{
  "n_layer": 14,
  "d_model": 256,
  "n_head": 8,
  "n_kv_head": 2,
  "head_dim": 32,
  "d_mlp": 704,
  "vocab_size": 2048,
  "activation": "swiglu",
  "norm": "rmsnorm",
  "norm_place": "pre",
  "norm_eps": 1e-05,
  "positions": "rope",
  "rope_base": 1730.0,
  "rope_fraction": 1.0,
  "qk_norm": false,
  "attn_scale": 0.177,
  "bias": "none",
  "tie_embeddings": false,
  "parallel_block": false,
  "init": "normal",
  "init_std_qkv": 0.0317,
  "init_std_o": 0.0,
  "init_std_up": 0.0317,
  "init_std_down": 0.0,
  "optimizer": "soap_variant",
  "lr": 0.00289,
  "lr_mult_o": 1.13,
  "beta1": 0.95,
  "beta2": 0.99,
  "lr_head": 0.00714,
  "grad_clip": 2.0,
  "warmup_steps": 200,
  "schedule": "wsd",
  "decay_fraction": 0.277,
  "decay_shape": "linear",
  "final_lr_fraction": 0.05,
  "batch_tokens": 32768,
  "seq_len": 1024,
  "doc_mask": true,
  "train_tokens": 160500000,
  "steps": 4899,
  "dataset": "wikipedia_en"
}
Each number is 128 + 32 x the weight over its row's rms, rounded and kept within 0 to 255. Layers, rows and columns count from 0. Numbers have three digits each. The size before them is the row's rms in percent of the matrix's.

# layer 2 attention output, 256x256, rms 0.0993, rows 0-213, columns 128-191
091:151152161130105057091151150169087075140192160107148181158103136132091075176175165172080183117164113192149140115138130094111094117137181133107117124135168105102140225208130129181153151120143098
107:141169123094161114095137152188126145119077091091133116124137187083161086188080169135102167108145132155111095083200080084127133131123124163105168094120125138108150125147116174067107162106086117
103:115149161172078135083125126164183122154102098167103114127214155137196155134130156105128105121107117130087085180124107138103126022101124184169087147122112153113091124175149120145145127131145151
097:128150156151152101159093117118103103129125130168063029114113125131141139094172177123161052137213160145145096153184141163132147134152190142127137141199151173167087102134128125128142133135186123
101:105098148076118124123190124096112100155139076124116200142151064151075125150159160155106130054113179122136209109098101131135123133142117172129116147143095095148123173105139131089082174104175136
100:115083121134203153119151132106084129133131191151108147101094084097139128150134165134108085074076156152105192066065130171062113126075162177087127086145146144119160080150156133125063163112125130
110:172173059150170179116064062132150120093125133116102205170154143098116069132145159178130163137106111090114119079093160105131118109109077171147109155133154078136141188184132137077114160155171142
104:130189080140116149115170116175114078136178129136169143109162197128141165134106136103100116104153144101152119150125134133082100139148132122159144085140111118101136077112126173121138136104054102
099:121075140048136085136093111108145128097212143128128167088174136103123157095117118112178166133102120133113150139142122176120061151181148101123129177137105100117155124179146182084146113142147151
094:112164130154151167149140127153082057117165182117133144167116106137181130139134117103103182179138081115169074137172209099141189212100158128103148122064143184085157166116117141117165078098121096
089:111120146195113193091103171102081114131139154094150138212183125113147126115186140164101142134146159171136122147104158130129125097105115092115173088135082094106210159129156058128190160146042133
095:146061160091169098051127155151141151104193113174123091091126197077134102134152111122079102125047145140086157147147145109147129121152153140154093119087170153121127125127140139152094195175138139
101:113129110116168096084138142056093149138132139097100096146100145098128138100141100158132151147140138135132137176128140099146147193165093097184150098123130134168116122139143077109142147068182124
101:106119121132128159083130175109062140165126099143094167043123204160204141121143114136133118181130112115102162119095109089137114157126133070169192168142183178130170122160140171151145129113100168
088:207082146130191118150113098102083080132154139171102101043121146151082197107133098154133169141114082150112172082161119169086118151130129127087106118153146112144105114118116073132109091134102141
105:089165085074149074116152140133143169149138128130121168104136133112104162030085136103184166104091100179116107084122153144136137075130132110148111180094094186143139141065127138141138096093166129
097:130107199113149132157124179103132166112131100068148127111126202073120186109096156073125109130182137111126071142123162115093138137126124118128155167173137088161093139109182132115168128129101078
090:123135162085093186126151169129128118134115177173114172101168113109140168102144178139060107161093126086187198139127102134089102130155150172091120172115098101061149094118114093106185114103118190
110:075164120154121083098178068111086095175162144145137130113141128116138139095128120128060142111085147178095152143180131101169151168109145157172166119110102113081063205136166184117136176149138090
098:126180140122097127107164067152094111164105100144157131114160082075115088141132134106137169134152146114154185115067134119121123130163156202207080149138143169122061105153129129099136160139151198
096:114191167173118124137171136154075156127115098094126122116195136139117115163174107158140163095182126087101157134151115093097127133105170177098127095091118110144116121090108177137128138145110107
100:115074128177094107156111128153074166145080111079173111103188160065160169077175147117105127154114161138114078162127135134088165139080180122123131165116095114193118073096160169142118130102106176
100:085162099127147128161129150133120108126142107159123108117123126119138124155125182138109151158101088139118106114144148102112147174166144092127149098138126161162134151145147115163161115126178075
095:182109082125137152134099130103117161123165105165119162111162142111160129187177102139090128113105147156121169184147124095174144131153144072168189117180168183115128162133148146112084142103126152
101:138183063089147122091127133102143079149112110166086174093150122133104125146062130125112129154085146118128180083169107125183156128087167102105120116082193077178140156167122130097125134123177147
101:110111165111097102145090110120141132107131155094057106127176113183077134102163112135204143042096115135110086120149150186127120130140147087107154149106132156142136153109152087156139142115147139
105:133074108112182186075142154105108085148160121126182165143111139132120133082168106171213128145161136123132036124097131104105109109174118072127097082101113075140168188148166162100108076123125127
099:145128157107075080118145165114100125098172122078104128094185149123133127141084105106059126175169067121114142124146101143154064101121129114145167089120116132083181134200120180165153151161106084
092:103116143123126164081100141080101136150130102126158118157128137178121143116145084077095083132203201170136143099099135111140119141149157136092134067119101155134159129147109125081142126168148104
101:112054084115165136115093097184159096165111121112128161073118153162091164182151133157050168147140187189158138088145133139129114134152140126141138173104132160131158140137112110107142159084083083
098:113144112107216192174117114075156118085136169096139124184102113155132143123121136129096120080118125184093112106090134165139139129114151099096156098143117078119184114141154099093106152132168113
099:154143130098119114146137085184138133090125193105115142118147132124133112139155097170082194168139141161156156142120125111197131148103198207118132141117094128096094138147071070110117086041132181
098:100063133150131095087115212180105165143126146156115118158085065040106110166149157120158115115093114147142089142146102149154162104111076130043081141161074154139133173114116066122120114084128154
096:043079113107150143116139133184127101115090087106159076119090181121155093115156141192054120090141124128099143156094141118200117157119114101079105093087110136132104162173108140112147147177143111
101:157105116097100145141149119148123162157122120134181141165107156165092138121160171113117061198105094156140152174101144165138095140105149145122087103090106115122119127143071152065083085201119140
094:148123101122096064164138143171105130087089087094093137145117097158099134170088116093112176179096114085144160135125101076151139216138149159106170159130108121110139174176150141103075130107077200
091:076170140055167144180152089154104140141075180112196078137197139123150130141141129114151133095160100127153132128115094123130107119188108153129077098098150092089130150128151112125107063181148044
094:165113109061110111149151122142125121168173147111126138164136145156064115110143132145150163105127112122146195177123151149097150135087060126083091096185129165181087100155146135187146119191134139
092:135128157071111129172123175172128167187180116147120150159125158089107086099116144123134126089137091127184156115159089121139103087123107132127123117168125155081117166153165135124071111124124100
096:093163110067081147093124118165092140137109134151176123133108140132172206159176121155157133099129113179097168167085153119093106110101163125138158066166139122079153145142069136150167186155144150
105:104166079108057099141133115133123155162118125096155126164147201146175108117166141119114102106139151118124140129186177080146159127118118157087141149130150093096108133148107142087178142167132122
105:164159180148143139135144138099126132089082121173127089161185158108124091142111063094055044145155110122137132140156139098122117148117203141144114124105210137116150128128129152089106140181133087
106:175114165129159177150019097075094124106160112123115151139159133173171173074136077183107164129232106147126121132127124166129137128082124082187071159134111118136140137121173097143131111168094089
099:123120140134129065154058153154139129135126102102167105086133124192168114151116081094125050159127130141139106115124117099071128145112130113119112173083134152120100155124132178156048111242147147
097:116094143171123111104174226104130124150111115107161185152122197167084134143113164170132121143108150131063104088116169142141213144170137170183102106108152119102110134082159103087079119174115150
102:165079156109132162161130134178106174082094071185133150115124113139079120098128075077116152071144157157112124111127116204105080101165102117114123104058127125130151131122219133138138153119111147
098:144166127105076090121135166190100129085125079144125099091151124155175109142113092094120109081158120051139157116175125114150094075155102151157173136143116114096122109151104164083073205128162143
101:090132092150181099136126097115124104172161123129105152139083079134141154134168159116150144099133083163180172110135138153184091113121102176116141084107162150110156098107132106163081076135157176
102:140111154178056119125107145119099130149071100115178191116128159153110141086119154152184132192094102065137072181129080071140128158100140137147106081090128125136142142116148144164104096182182166
098:164102157146202142185129153133098149084141177114157155164075120110110119096090188118131124129073114129147125108186116189112100183154151123149119143149101097133139127108115157089146121120113177
111:173106074145192140139124148109077099092091106023117122076105070199080128152101110116056141085150080087123131123098144156075134162140176143109127102153142181127104178140152114130091166135084174
100:111095126122112143178106118099098143106105168129088170128204165193146156138137091143162120166142096156169147136081110174210100086111118120188174145171058120088134175158092118129099089169163077
101:059167127147114105133136193112097129139121172141177105099098131061098113086081129138050175176101119145134144087096142116134086160194145162106079097092108122108147178111144158107138152134127119
099:139146089143164100138144145127089142155149138132109157178094152123174153121182131093131091148109131156161113117111134132148116152103138129183142129138106157128166135152144111162178054139111134
110:187101151135093135074115160149149162060153100161165142154100164166170125115143081154125109130188096141092140099132172129145127132156166082125149157188114183069137041102102117139139137180087131
097:129106125168090208118151121107133111111140162100081103119126110109140162170125144144136100077070112092101126155132160138107126149170133115079089180080116098106202130155106131172120159127142110
102:081125125051124067106120137155103134119082177186111144174127175099160135101131110162100051065175173200171158132097135167124122115082168134139146189086089124143114125153099090105124117135121055
104:077140091085149202101108159135062095148156069108136192126145083102110077104082133107135112145160130084098156158092099165112153120184139102105092062095102122173152115157160117130104162134121121
100:099121079096228109177149125134127128164117143145106189194072082096114121108166111125114071079127143114175118096133138111134121189066113152127146147162150126094163054140195144162098108219129112
101:119122091200191112122109130150175118102141066136111081169146113153091132114108099109063152099159132149139123104150156151105132123184196147153152167173145192116135080127155117161135152155168146
093:092114129171134104158111122129133094083118163183157098088090128060139129092107125129069142141178157127082095087146165151127161120126127177076143130100088069077142134131162198116110150132114118
101:110083063117162156127085213094128189129144047122151104134159122090165151137123145091152166151145129109152122108153138149123144135125132114143105125160165117101168112098132086117143127073130093
094:146145103118049143125099113143127081089095098216114082089051119187149093096112108116135176192190147092116164153099115096123111170154118164156087121074178156136159163127107149065076119148050088
090:128151162152170133143122145088128136113129165136170092106174137164086143133112079182173114097161151162091146138111143134116075095130144153123141104152113176111096144098101122111118203162101112
116:133102164154150114096108095125116090128143108113147117111128198126174134075156105136125151168138095170068101071131172073158096207137174183122096128071053161072123110130113113083151124096109104
100:118111121182132128082159144075153113169161132180176151058108165144129151098148184162124149129146126169094110104125212090046164116108092085134147127126125121158118132122138142073100143048115131
102:158091184141104185123117123086131090079131159019074180081125098127151154131129104126114056125169177133173153129154122118117164094106137091110157147122207083105175105088112153119141131101105084
107:163173079167126162134123136152098163144165127074176161130147122144155148149095141152136211136161108144126122135159140147085117079111163132190223115160105099127139163111154152047154168118142146
102:096111102097128178093056139133139151099136176154122129148148159087112134128066113191132113099110138057094168127169103101124155133125168088029101081124144099111170122174138166159112136120166164
106:106110088167152166167112118101136083156154204141087150107157166169142153114184151113130165189138131118155105139169153132167157136166132141075094206149151077175102115136124084111185084137128129
094:157131177107094174135209115167145119147119109109081131155111112139177119170150138126146137153134142202095124132102137117172169079126144106197109162059078155082136125118138121187156088137070159
100:094132097126137133098082138122081096175104124156120126115115095110102136096125139093103113085170104126114167097116118136105146100102149146137119107142191154156190126126129100179154166127151104
090:117056154099117140115164093126240059204104094111144132123138155159099154136133126177154113088083161158084105127050093159123142090150086180183129101141142095115136135129136108129081120105165141
103:169145202124104158121084154120091071113117175111154126063112160141107139106092120174162165182068094078127115139090155120183098133111120143097149136062138118124109130106078140110123165156144082
100:117100137121153110118179158078134174133084102140131156148085121131126169084105141123185115151160128167160174060160163192114131107104114160108078128102109102112120136150173070078135139172209092
102:101139163077148207083099161148096105131136083098076130160174084160152128138158127106150089119136152154108130122044136134085116117131143129115134137092098072134155128173127105134162142161140124
092:145105101093092120152166209090148143096172154184072086063089140098119123141119166139118121143099114140120168091126110119111184152123151084119099112145169120126131066137126130076151114089116057
107:139167135184169121091094138141163129102079130121149126150181108115135056153137075077164164199128079091074119147121109118098134107120058145109188126218082084101131147114146124178152094096158140
093:147149140159098163122104151192047080147173085116128174131102125125214122099124105145144149143162080096079133143118138116147103125139106104095159151125133136133153117128125126124180107171034104
110:158111129095144099121138036097149152072160122196076102173046126119138129081155124110148118077156126100092119148171155131163169174149128128096076113147122094063137114127171146153190127127129118
103:206206147123173150174085181137138141089133138102106116179108173178088118179119090139086191088143121101147111125134164131101145107139103087122152159122131090162133214102137137154136191123194178
099:178126186183086136137124085089162144135121167127115144139124141120143064166097126076181223070127115107095065182098123123153105065103099195115140158099110111113174112146074154113117026090122125
096:160185093146161084106147150108080134165078122102088095138111197086167104073118141116145124147147147107152079067129134159153097167148092144133147160118126111114149086121128113119119117153086128
091:127121113124156156169121130102139190136181120156099126142126143189159123128093162132118091088081158073141077148118145134117128140081167095139105174114154144114084129085114145115098084120113109
099:100111127118154111091095135106108096160078061139131125098173104100156107121126097108109099095154082099145124112148144165091131148165100107136108136189142097143133129096153089128120064121139105
098:113113127077138119154145156135109160103100123169142100086167156139115152114125197146102081157089121133161106201166159163103109107115111115164157070205114124155128140168106150122097143137099121
100:104129129054095116130182141127120135111178142146149121096128106131143156106159119123170118064193122074096211146114144097104084133153157148139118128167101170143155109154118089168138062174122165
091:123105100112119155104093180116143167137159044112156124122080114099137107150111127141154155130173143099135082110108112139112165133134120132119168103084105138111172136120181147134090100109104167
106:152162137120113123130162118147123101119187119121079128101111157075102118142100165166109123131199066150081154064164178099193094146115109152123112131123164147083140156152070167114166176117138059
102:146082137142066141146107201140161184077123102099102177160177131178113138122144084108068128150133118123151169188112133189109080147124174091149135139090077129135100084101100138119121137137101081
094:193129095157130086108111120136124143110166207143100177139109082169135130124127066147107099132160110154146122134134172187145130146065143153111162107132137165123091105056127122155095174142094068
099:125150111128090072105152105173139097097164088145079086124138111101080046136110143092120128071092120126161160112139111075174148183134129181107137176132137116125167151144183176070076140122141120
092:157109142099140098142155128147065112130106132113142080109111125117155194185105123136175160131129129117099168100135176104151150187108094131113091170084130091117123131085151161123171130102089112
103:140133133174207144114132126135164085104050144081154132156090193144107144156114142105161123110120091091104138070125123181185118145084101151076133115106081081168150130152094084103120102068170110
100:160151147160109082089090114150118126110166086113085079078168146170084232137144101088080141182138178117162109114193085129109143143094158109143166102158192143102075160071120146100145131153098104
092:091166140163132082191051119150153141122143076165159157086087070122157088096080159089131091125140126127091069159152095162138074133104119158162183094092118152106136133099063199083090161119072148
106:120148140086102221159120134144137162189126161109123051123092182172143146111144120088166106083056124159136139132114120151109170174124121104168100172118064115070106121111159205060150125132123180
095:123163113163100089132102126161074135088090133148114097061097179088175137129144114152197134136156151136098126141145111111137116212118111148126100177105169107139173155136122139037082120103057086
104:174129108168088105126093130182061128170104154158171125125142139112141074129184171151129121138064080127166097108112135138179101133094163119135104078112099151080071136100106118128087139099110138
095:152099106170141104145124104151126105126120206170145123149161198071107125136191101167106118130118086165158187116132100177141100139069132103107128085137057169118144141169092130155154126112096122
093:068102134158127165128175172125183133159137100157130117120094064136133124107072162139138121161137167184119075148129092100140157101129140108204094132135177117159165178060157161172119150152152185
101:106151090123131108175114131110151135104106083082100108179143150168109190126095119182152134162141173144104090131095124089092103150158161107100121120129103201209125165116117140115124135121100192
094:152138130186094132158105124172129124117106105116162119077155152131164127187050144163136113061141143113135128158126130136133052137154148118147171123147126127167151079104136172142161183123132156
102:141163156072123120135118104109167146160159143122083159138102082111140138136108130164154147119134130156125130141147129153100152069120092136224176139099132132164146146157100164081084115139095138
123:098154068119113115135115131110163161170124120108138150196127115109146122178115105142073138105171184128149150156091060184140125126093162117105109158105081169115104109124140091170161173125115175
099:198146085140127147125173159059064218122066134106174145175142107103137092063124154153151135111140125156134087139117087096143182148080076116120144067145060126099129128170140123135219103165121144
092:155175126150091106101095165131157111164133126158077179216135154146099184103116132086146158138131088146144095174112123186102155143135086087132139097114103211129094134102077101088195071198085157
105:125166124170098144176154127093166129192199161134093174143104165147167134157077096169163106188117115144157135153139112109125138091061120149160155118190211175144093155163057112136118130147135133
110:094101108153101141160069160144099145127086146133115184142120125196115111101064141120203100149136109147127102101119117128156089155062141167117093132127176164075089139078120181082099127117088160
101:121116130183115094178104101062097121147160187188068101108101186105128163102135136125074112156101110076190115108101110088137154166078123107088091146143121152066153206068150129108101135097125187
111:154162111080144085107114061165085091152139165135145174121074129106138181168092131110183102139116060145130145142144089166150106131116090082124138087147172116100182121137108161144094088118120096
088:120100131096142153129122108078129108072134159154087047103102166094107111171159165125110156137124180111097137070132091134154185118109161141134083120090121143104132134120123151174144132082107148
087:141178114169109110115148103137104165190104090170087088217117145120086102150175124112168182100146098115064132140112103171177132142092071121120090096098069130050156082143167142095104092060133120
103:122103138098200021114068139103112107109119066134179104106123135095141144144173135139071099150111116109039143123137116088109149136124146111123067147123131135097155164098140106152103180114101096
098:116158141124070171107107151099098129124096109137096171119123135132136111063134152158126171178121108121135109117159120158140114113084152116149048091081123119088120148128154139095118127116168104
097:099133149180122144186114154118193104126128160079172114176188149116158129122171157178142152130101166056129108137121132101074160095101118146064161108179092125129162104139163041122134102123158142
108:165133125183128149134131167138152119105160182182108059132178117134124069110105166078126136134153109121129122093107100143146153079108153201129122109161133111160106179138145135158087197107180169
102:154090104196126120095129141168073108121146148084161151135097145094065136014161132116145125171147083134116141102133178105163145175091143144089120099133133164143116086141167069126162160093124140
104:142153103129137089066128106096160128150148143124141145158118126119099178120118149174165101139152159170117128174137137133165107158168135119149125061152097149134171093053150133130171083154116090
097:144070156158164156089122131079145052129129164136131140099097137086073126098100119052113087107119174085119156120046144152121126083148137162111162117139142111168155171122157107124137173137074123
088:124169162125117120159088093114145127092165090121112101171089109104147132112146116118114144087114155175124100133109113112117075132160180122152166155142051109084153169134159114130117145073155159
091:140150143145090131065065130183072100173146185226139100124064140130094133102161145170114128126136092096144082093144167104146098098133114126119083087113141170134129107102128120102099174135102168
104:103137131183116057108103077133143115155077140084108159118171138136127084138117143172117107091037106104162108132115114179108139164147161097098169089103122115130097160148144145120145143156176111
099:120167104107150126131157127173088091107137139188079095083089166118105154136117075104168141117138149131168144147149142124121171107112077135172134102146147126091106177126169115122119176120197079
100:115091093107125134089069179144167127074130108144165168166141111170190113097130095214159137171149105127130145152094169063104129105142152140142061108075186184161110117090191168120054098170090102
105:102100119140127127145121083120194115162104161135165101176189154068121163167124135083109093137089153145106155107144126112149152129131073139102123141117107106104157124101149166122154185097119145
102:150074139145087141126098129072132215181117090102084121138117152172099123095144115120131170142090087154082122179124083089132149179123021123171144105101102126156108152102161202172093069088129131
101:100142143162164159167095175079126170181134114126125156118172134156127169103070162173177208181088093098170116132112097157171148126112118157139123112145164145168160123132106171125123126087121179
099:107079137129104147106068099093125147129069120101127112114126123170137204132069065121125095156115115181155134125086071165117130148109103126136121153129161142143107142100101165087183181190059109
110:122153143079101128149104102137134112157142137188150134095082146137148160110094176075061118096092103103136137132148107123148107128074139179113149094142133108121169101128132102115183107118168108
093:171132149134157143122192052113092118138135133118110150164137165160118157130120128119112167132065067159128131065194110057110120092159099104146105192165106115101117145150163140121120121093091128
105:143160127141077158148134134091115132125158159101142091152135127207113129091181111139089087122180159106157129087156037167125125136137104117123149067139082092134133173142110163115097139124139149
107:148134141132183152114107118080127146128115145122121164132091081171163093107115150147196152098122172133126120081120139134082108142128098144145142098134070139128121102114157100164114130171138157
092:196138107166104145132093121122122115111056094150106122165127042094144162105147126151125076117180111154121137118060093129110099100176146201197129120105125120186186117090190140133114097129081132
106:152065134146124116104110168152164115137109138140111136110099145200090090106097132190106116119103125121113139099132123077149133193110131138124088148148123153128141105104103192109023113091091078
105:171128139126127103115099215127154152166096145088094151102089168068077129084137086079154139089116136109117096103158096115144125154115128128076115140115098154135172105137077150114191076150164127
098:134131156114137158104189178101070161114176184130171139134144184185180178172152112049145092107100079122188140118145189139077105123111108074113151150160121097098133091085072111122130102117109116
099:091153158180088156151124127108116077158100196144109127107123176193151136190159175143150125197118138145149079172160097103173144144083117136115128132057108145152100136159115084170162128101121129
097:181184120107105106145172083139136109115130134084068118106140070113119123076085105102105144163146131136145117116126096083123165127136118128096183144162143139175128118098132172073144142116162189
104:085148141144073090092111143166143138118133172173167183112094171156175189121106107135105119128101093145134123102143092136103132124030167115131089113103114114116114093099106093101107115166158095
104:132142100165099139129112185116158132124140187132098161113161140121122044160129127098112128092093121188199108127113165106093142134109082082057162120133132103160119056157109154116145085132123111
101:137150130123145140127155144144104096121117148086124144122086197100121118114159103081111107111172088100168142101148130147143134140117124170164122133076121123139177164184106129124186113153143117
099:139158155101115087102066136119126122137076097164092183101150113072146103070124082122173091125112114155085073114150142121118109188189174118198151163100146115198160176118192106121120135144109115
110:084155204178101089141104117147107196122112103216088201126134139154087139127081130109139170165157149054083132155128096137100138129094130181165070142088110085136111097105061131163106134156121143
108:168140168134122092087147120139063056154099082099107096162096078142112109128142123034118099100171088067081147089199190112146107073166152124120121098143103114143140184127073096106179165107112102
102:150102108151092119068078143135117163143052146176114089128113121112156172106114150095126136094113107132095147115094139126139061127136167121097061094203098109149123097108126113162146159139128182
093:131163106164150144186155177182142126086086114113161123171114143146178154174098146102140160091129136151171132038124119155166148113135207206120179131128114155123126127096092108142160134107136067
107:187142148123199123195157156151158125110132173125111131144136083076156144165193108130198143164133077147153093147139148095116113090155094078087126137160114151138134072155097080136189121114052108
094:157166152144077111140136114145171121145125119094129122225172082067129166168174114145111123128152155208109170189131129119117129146124177125092189125151077121107128143134110116134131150188105138
104:180123130085141114162162128127148118098155112121139099168113104100130163066131095131154121129177107142167111205134121146161161152115179115115142075099124119126147092117141152128132072186158146
096:176136136102166085080156104088141122151091114072140123111154146169103132155097103153156123050157132173112143102051143061160129099168140134127125187164121128177069149141096126153106160130125109
086:100074094116062121137132128100141157124135103086114170196159126101136111185145100069110114145149138156163144143101123185080142091142096172152112152120105110081131140060135138098130110102153181
110:174161155188126121127192099108135119113150157103080121130149168156181140163129188127132118152136081044130102137152149055140144078185101142110138112151157072134095111099103099105133121119087118
101:160122123144138107156162076153100131141148128167169099067182074121137102118108117109157133149127106119150197148134134118107135123129117113162091119163139088177129138185067108086130110084095134
109:105099174059149119164154114132104105116139136085108147117122226110081118086170144137110122165059086035095141147125183079110109091133136155102098152077084139100135109091114112144106178197120092
101:131091150166118107081115179164185120117070130126109161217159154118074133115084181117101148168146111115116106145145157094128107136150168134070120151094050074145146125098141142130121143121132116
110:125091152144082177116140116089202160098120114131117102129115123074151118129172126105124113116171176171177138148122112096146136147146156098200125113157123177129152141131159170141113145163149097
109:148118127159130074153194170101126107170124124160127127139141132160137115139111067095150096107159146124134132161151068156084170094119128074149123142087153107073094140125052137116137095092099115
102:129115097143063117103107117139102142154159161087117166136114042153118134127094082102122142133124114122133150138115072114131121178099107117092132165082094153170057128200084141109158083137131143
108:129083184153156152102110123148137111145117212124129136099141174168099131112137135132095238120148115174130155070112123163122125115124129136091146136116127134141127119121125110118113140106112166
103:105132145167105168135120147097182134151131161080183132107121079118082118125100096113127119129124170138117125154125106145112109093120075102126223131127142148126215152151147155131134132166086158
100:115156148059114167151132118121188152175150155115157121165080065067111124160180094112117119128190121121094156133143114159138124111169134153077111136115096150143105132102095130113089101095136127
086:138055181203123067137135124130168126070109080095182182118158115131120152155111140148137108075163101180083147105084094131117148179126149171145222108150159181121116180191171160116085158152067107
101:110065172123102130125117138129113149127097186141170144134126136125149152108139150140149186124140126128110140159152182064157151234110109134128105101122162140060168169128141147136118089083134096
112:109170009065112144126129113119131184128128140045152152107175152163116137096132084092083124070116152096138155169141167110104081151091123125095160129099158113117103112106199102140136096141139120
101:182134146109075104101109100112141158172133156125128107064180137052101108111105127143181080138153057119120182153091097095114086137090093153123099119099183096146202152158171112130076128175115181
096:172140155102119089132090159131134124179051152127109143142091129125108113136096092154140142139042109160065100105089131123156110142083083134108126154090143181147155112143102133119090059161096094
101:188125149157067128097142112153146091144127135095093117163136150155111138094132175103125136142138124094107158110110139088130071094140118117143174161095045133134119179175167129178137159137105133
095:181081143159068158106163183186143141137160095102152103110129138204192202157117077138145155102096133154144104098131138139132156099126119112142164147116145127085073114068137121162208138064138108
100:114133115173119135168142139106077137081107117075032153120098065124179113206117139134196112154115153105116114177103146181109117129156130138103125156136155112177143159136125124107106060141184133
104:155119138144133156099131138087106104155110137103166145127126082110071137158130116077094070132097132124101107144071118130150205181127145123079102118089085130156175131085160124141074145110144149
103:166085138099174082110141155145135085106162124129150128117141128106184137156142106111141104150134135161102151111117137083112121137184098155122134099133101126134154117110167156186141150099119190
103:161068181100192153151118117148141145131116131153139141074127109126112144106151192108206123132097168112095143135064118147106138099172153136153106169126108142166188077094107094154117175109126141
095:112110056074120139121144134107136124140119134142161072101079137172160139110114175170154088132140141152135178092075105149085099126133146081116143097187150191144082107127127131134121103163151138
091:177095108138126120112163167054204113111136132186119116091079135073102089161157118111150108168098116163183099144133169128130125144182103112127045088157169167098169114162012108176139132133084171
087:132189116112136113108173082170152126156180125139182102118146161072208158095145164103122087132153073068152131094120138130206184129147139085056209100158141118149152116096129089114128089061098106
092:072124069097109101137083138064142157117128105132128153146165149103134124123161136137141121097136137176149096107116077127190129115110145095174114072195158096100156191155109116142130128096109097
099:143120123080168158102113113198107112114167146160135095172138109055125078193178165183151097063142121127167108147118146129160118134117167126145092129162131164185133058138150108088090112083137072
102:090119102112077137181144092112152136159147052118113084060163160155072069133098163146111116129137160107123172083147052108056140133180141067102142129179135177129063106112155139102084172132154211
087:135179127120148115108079136147137130127142151179104156158099132065057123118120140114116128160155147074117192110153130177111073124139156098052134122063084121185152134139172120155069218162139095
095:174118095144178135121075131105151104134145121145159113138174065183103125204133165143163171144111088141148063172111076111135123107151101076118083153155149147128128094187086174079156087100109122
085:100137072070148169154116088129108125090082122132148102098095148102079094107100123077148164096143118122096103136139133147135157137185101162147132046135127104073114098128132151117121196146133149
099:110129139169160107096166121123109163142172132092109117068149098137104113117123111177146167223112154135116121126106188149092179159126150171111130142129087126139200102112098086123110127145099110
097:160108110089055125170064088115171137122145108121076133142136104143141178064118101116170134150147104129174161132148112132137161134106157092169165074128111118107191137083162100193181170154117095
101:147091165165164149074085134125098149124183147151149102132129142083123117105169155130133099132156198134108058096077161098138106115154195088134105173079134157085184089154162153158081141201128112
105:116098103141152119138086096094134179159119093130167174098155121145111071091142024063172148162196145132122154127124104130119127136058119169120137117102172136148107138167167209159128085114072133
092:103088174095091151074105124138118107097192189140128091078109139138080145067151107142203094108144159113091125143142163175116156157191140144149103166164187145121138116131107113179209126152124118
106:125139119185095220144211125094144129107106154109092149157113171159088090125172180115113128186180190134126172133155131144186223157094128073179134087140085090181071142090139098092141112159145124
098:113104118160150120163176154194146172131048198087175108142138099154131117118137084098077139118137126195122121105134144124100139097135146165144151146148091145137104119133119094094170138100102157
096:157157133181104201078097149111098136104134170174106134112104202075146159134085076109150129128122088099123078112151099135134155111115196113073099151103156169085141103107116161105125111117118151
100:146096128221114095130096187166119158149125108149136051164150143069114181170118155077177152164150145177082122130150153105121070112128116120125118150092079123099178143120107106193117102163089160
094:128119134124110108209142122100142165121119134143053190175121103124141126148140156112169117089112147128137138114154095104121170144123180148125088200086100192115167083126141147079160147168137162
091:069159095150139126168145149094103144161132091131167138105129100119087170179111113131063077090085103113059140106112105141103150135105099191158104112134187148112161112130169144190125120119149129
099:128110101096126142087183086164097067133101131077111038099125142112152119078203096171137139147130144160155149171171176139195066125206167066059163195175160109172126086117110098140100114113121077
112:147129098216142079129164159148132152136166057118140130104127147136079120176091153110108159109123115067147131149175158143136126131129162114120200142061131108171109164124153159098225092113180131
104:126121135128105130113147131193112146146080092169127128169150136169193115154124105177143131184119155164102119143129086145133074112170121135135173153164169180129109127134123122130110117149125162
090:115178108151114094171162158167102134139072116084163125122108100135154142115143098109187162102077105109183174140168082122096142130185133185157137157152079197151151181085134132155142150162148192
102:093106117172166117110077086140135093161122130100090141173113028111082161159125098146107115159077156158110148112064131156148096108091180157106145163058139119167190072076160093133184100138172112
100:164142108122108137154103148128082178118118108096138078176110098034117094080202158160111089167175116094116123173161135186145142189088127091111162100146153139135132136119150091089113163112070117
094:122110120145105144160109125105147134118073170118071146117086126104157076098112098138166148130104151117145168117158123126144185080122057121118108115127126094113136083060139193118149121061118149
107:156183103127118076094101106123145086171124055139084149143177113141170148145095073105128131138120146136125122132127130120129163114138126142155090172143128140134131141141171162124108148072127097
100:142118133151170164137144135132070084123156160166164154082132178141116165100209125115235166151143081108101154075113150078134071178143155187136079144143107148150159139115137124112093127156126153
106:180090124144113135130135098132095189070107112116148116144141080100061124088106133073113170202121056111096224166120104137127126100176104173157120136113141138120140156129144145092105123142145125
105:100134094146203173163138120118164121115108129111169131120147108113153122104110105161117074088172148105137138141175089141127215162190124103124176131174098060147148101153166106124134107124127153
101:075132145106118117091106078080111179121077154077140169095138132107154171140120118098116129137187133146132138125159127208163144130063061134055174090115082103153114078100154175140119148138082061
104:146107156111137072077093207126089111119133116048121185156082140135125126160135087178169092154144145149159113145161067174078147140068166133141133076122196202107112153184064153156119142139090129
103:181158091103120154130039123186136130178157077166177131135128111098164160151138129177135120076139104106086118090185192135119150163098119094121123129170119133139096149161107122133128180137096123
111:187112102147177132075127132076113104130168121072089143128108194130128121197092112135155178146116112133132110086114137116129162138111135159132161147078112127150126116061181134148117108111171083
103:122099135131102117158116103161110089148152152113111190127147084127096084119134123185161162139139120155135134118127097174160151159132109173084106194127208124154118142142101187121133124069116161
097:093120125120075121116111185190134186157150137137147125161086170100164119135142160117128164116116121181117142174123123103087118132122098085106140095119091078176106138126075077121146129110169128
090:113114137155095140131076142140142140143151129158106089085120076083146093132092114144077166080110139129102153163172085176153122081135175133157182156141170163115179125117119134152131109087196144
092:151167142075110152107155151165113107100101111140110106076117167122126135136114109127114131176139119138085114137098109133071181180116135203146169049093058142110086184113094181148129194142067134
103:126134161105207134082129098126109140110132144145139137197095118167116098068139112144125127135109123080117144159180123160142129136177117099122113144122139120103122131103168118174112144082152081
099:129122111128120116133229136112060156043165141089081090148158131109116074160141071138058131071075123105095085136161143109071188137133110107151120134121140149139133172105046121149120111100105129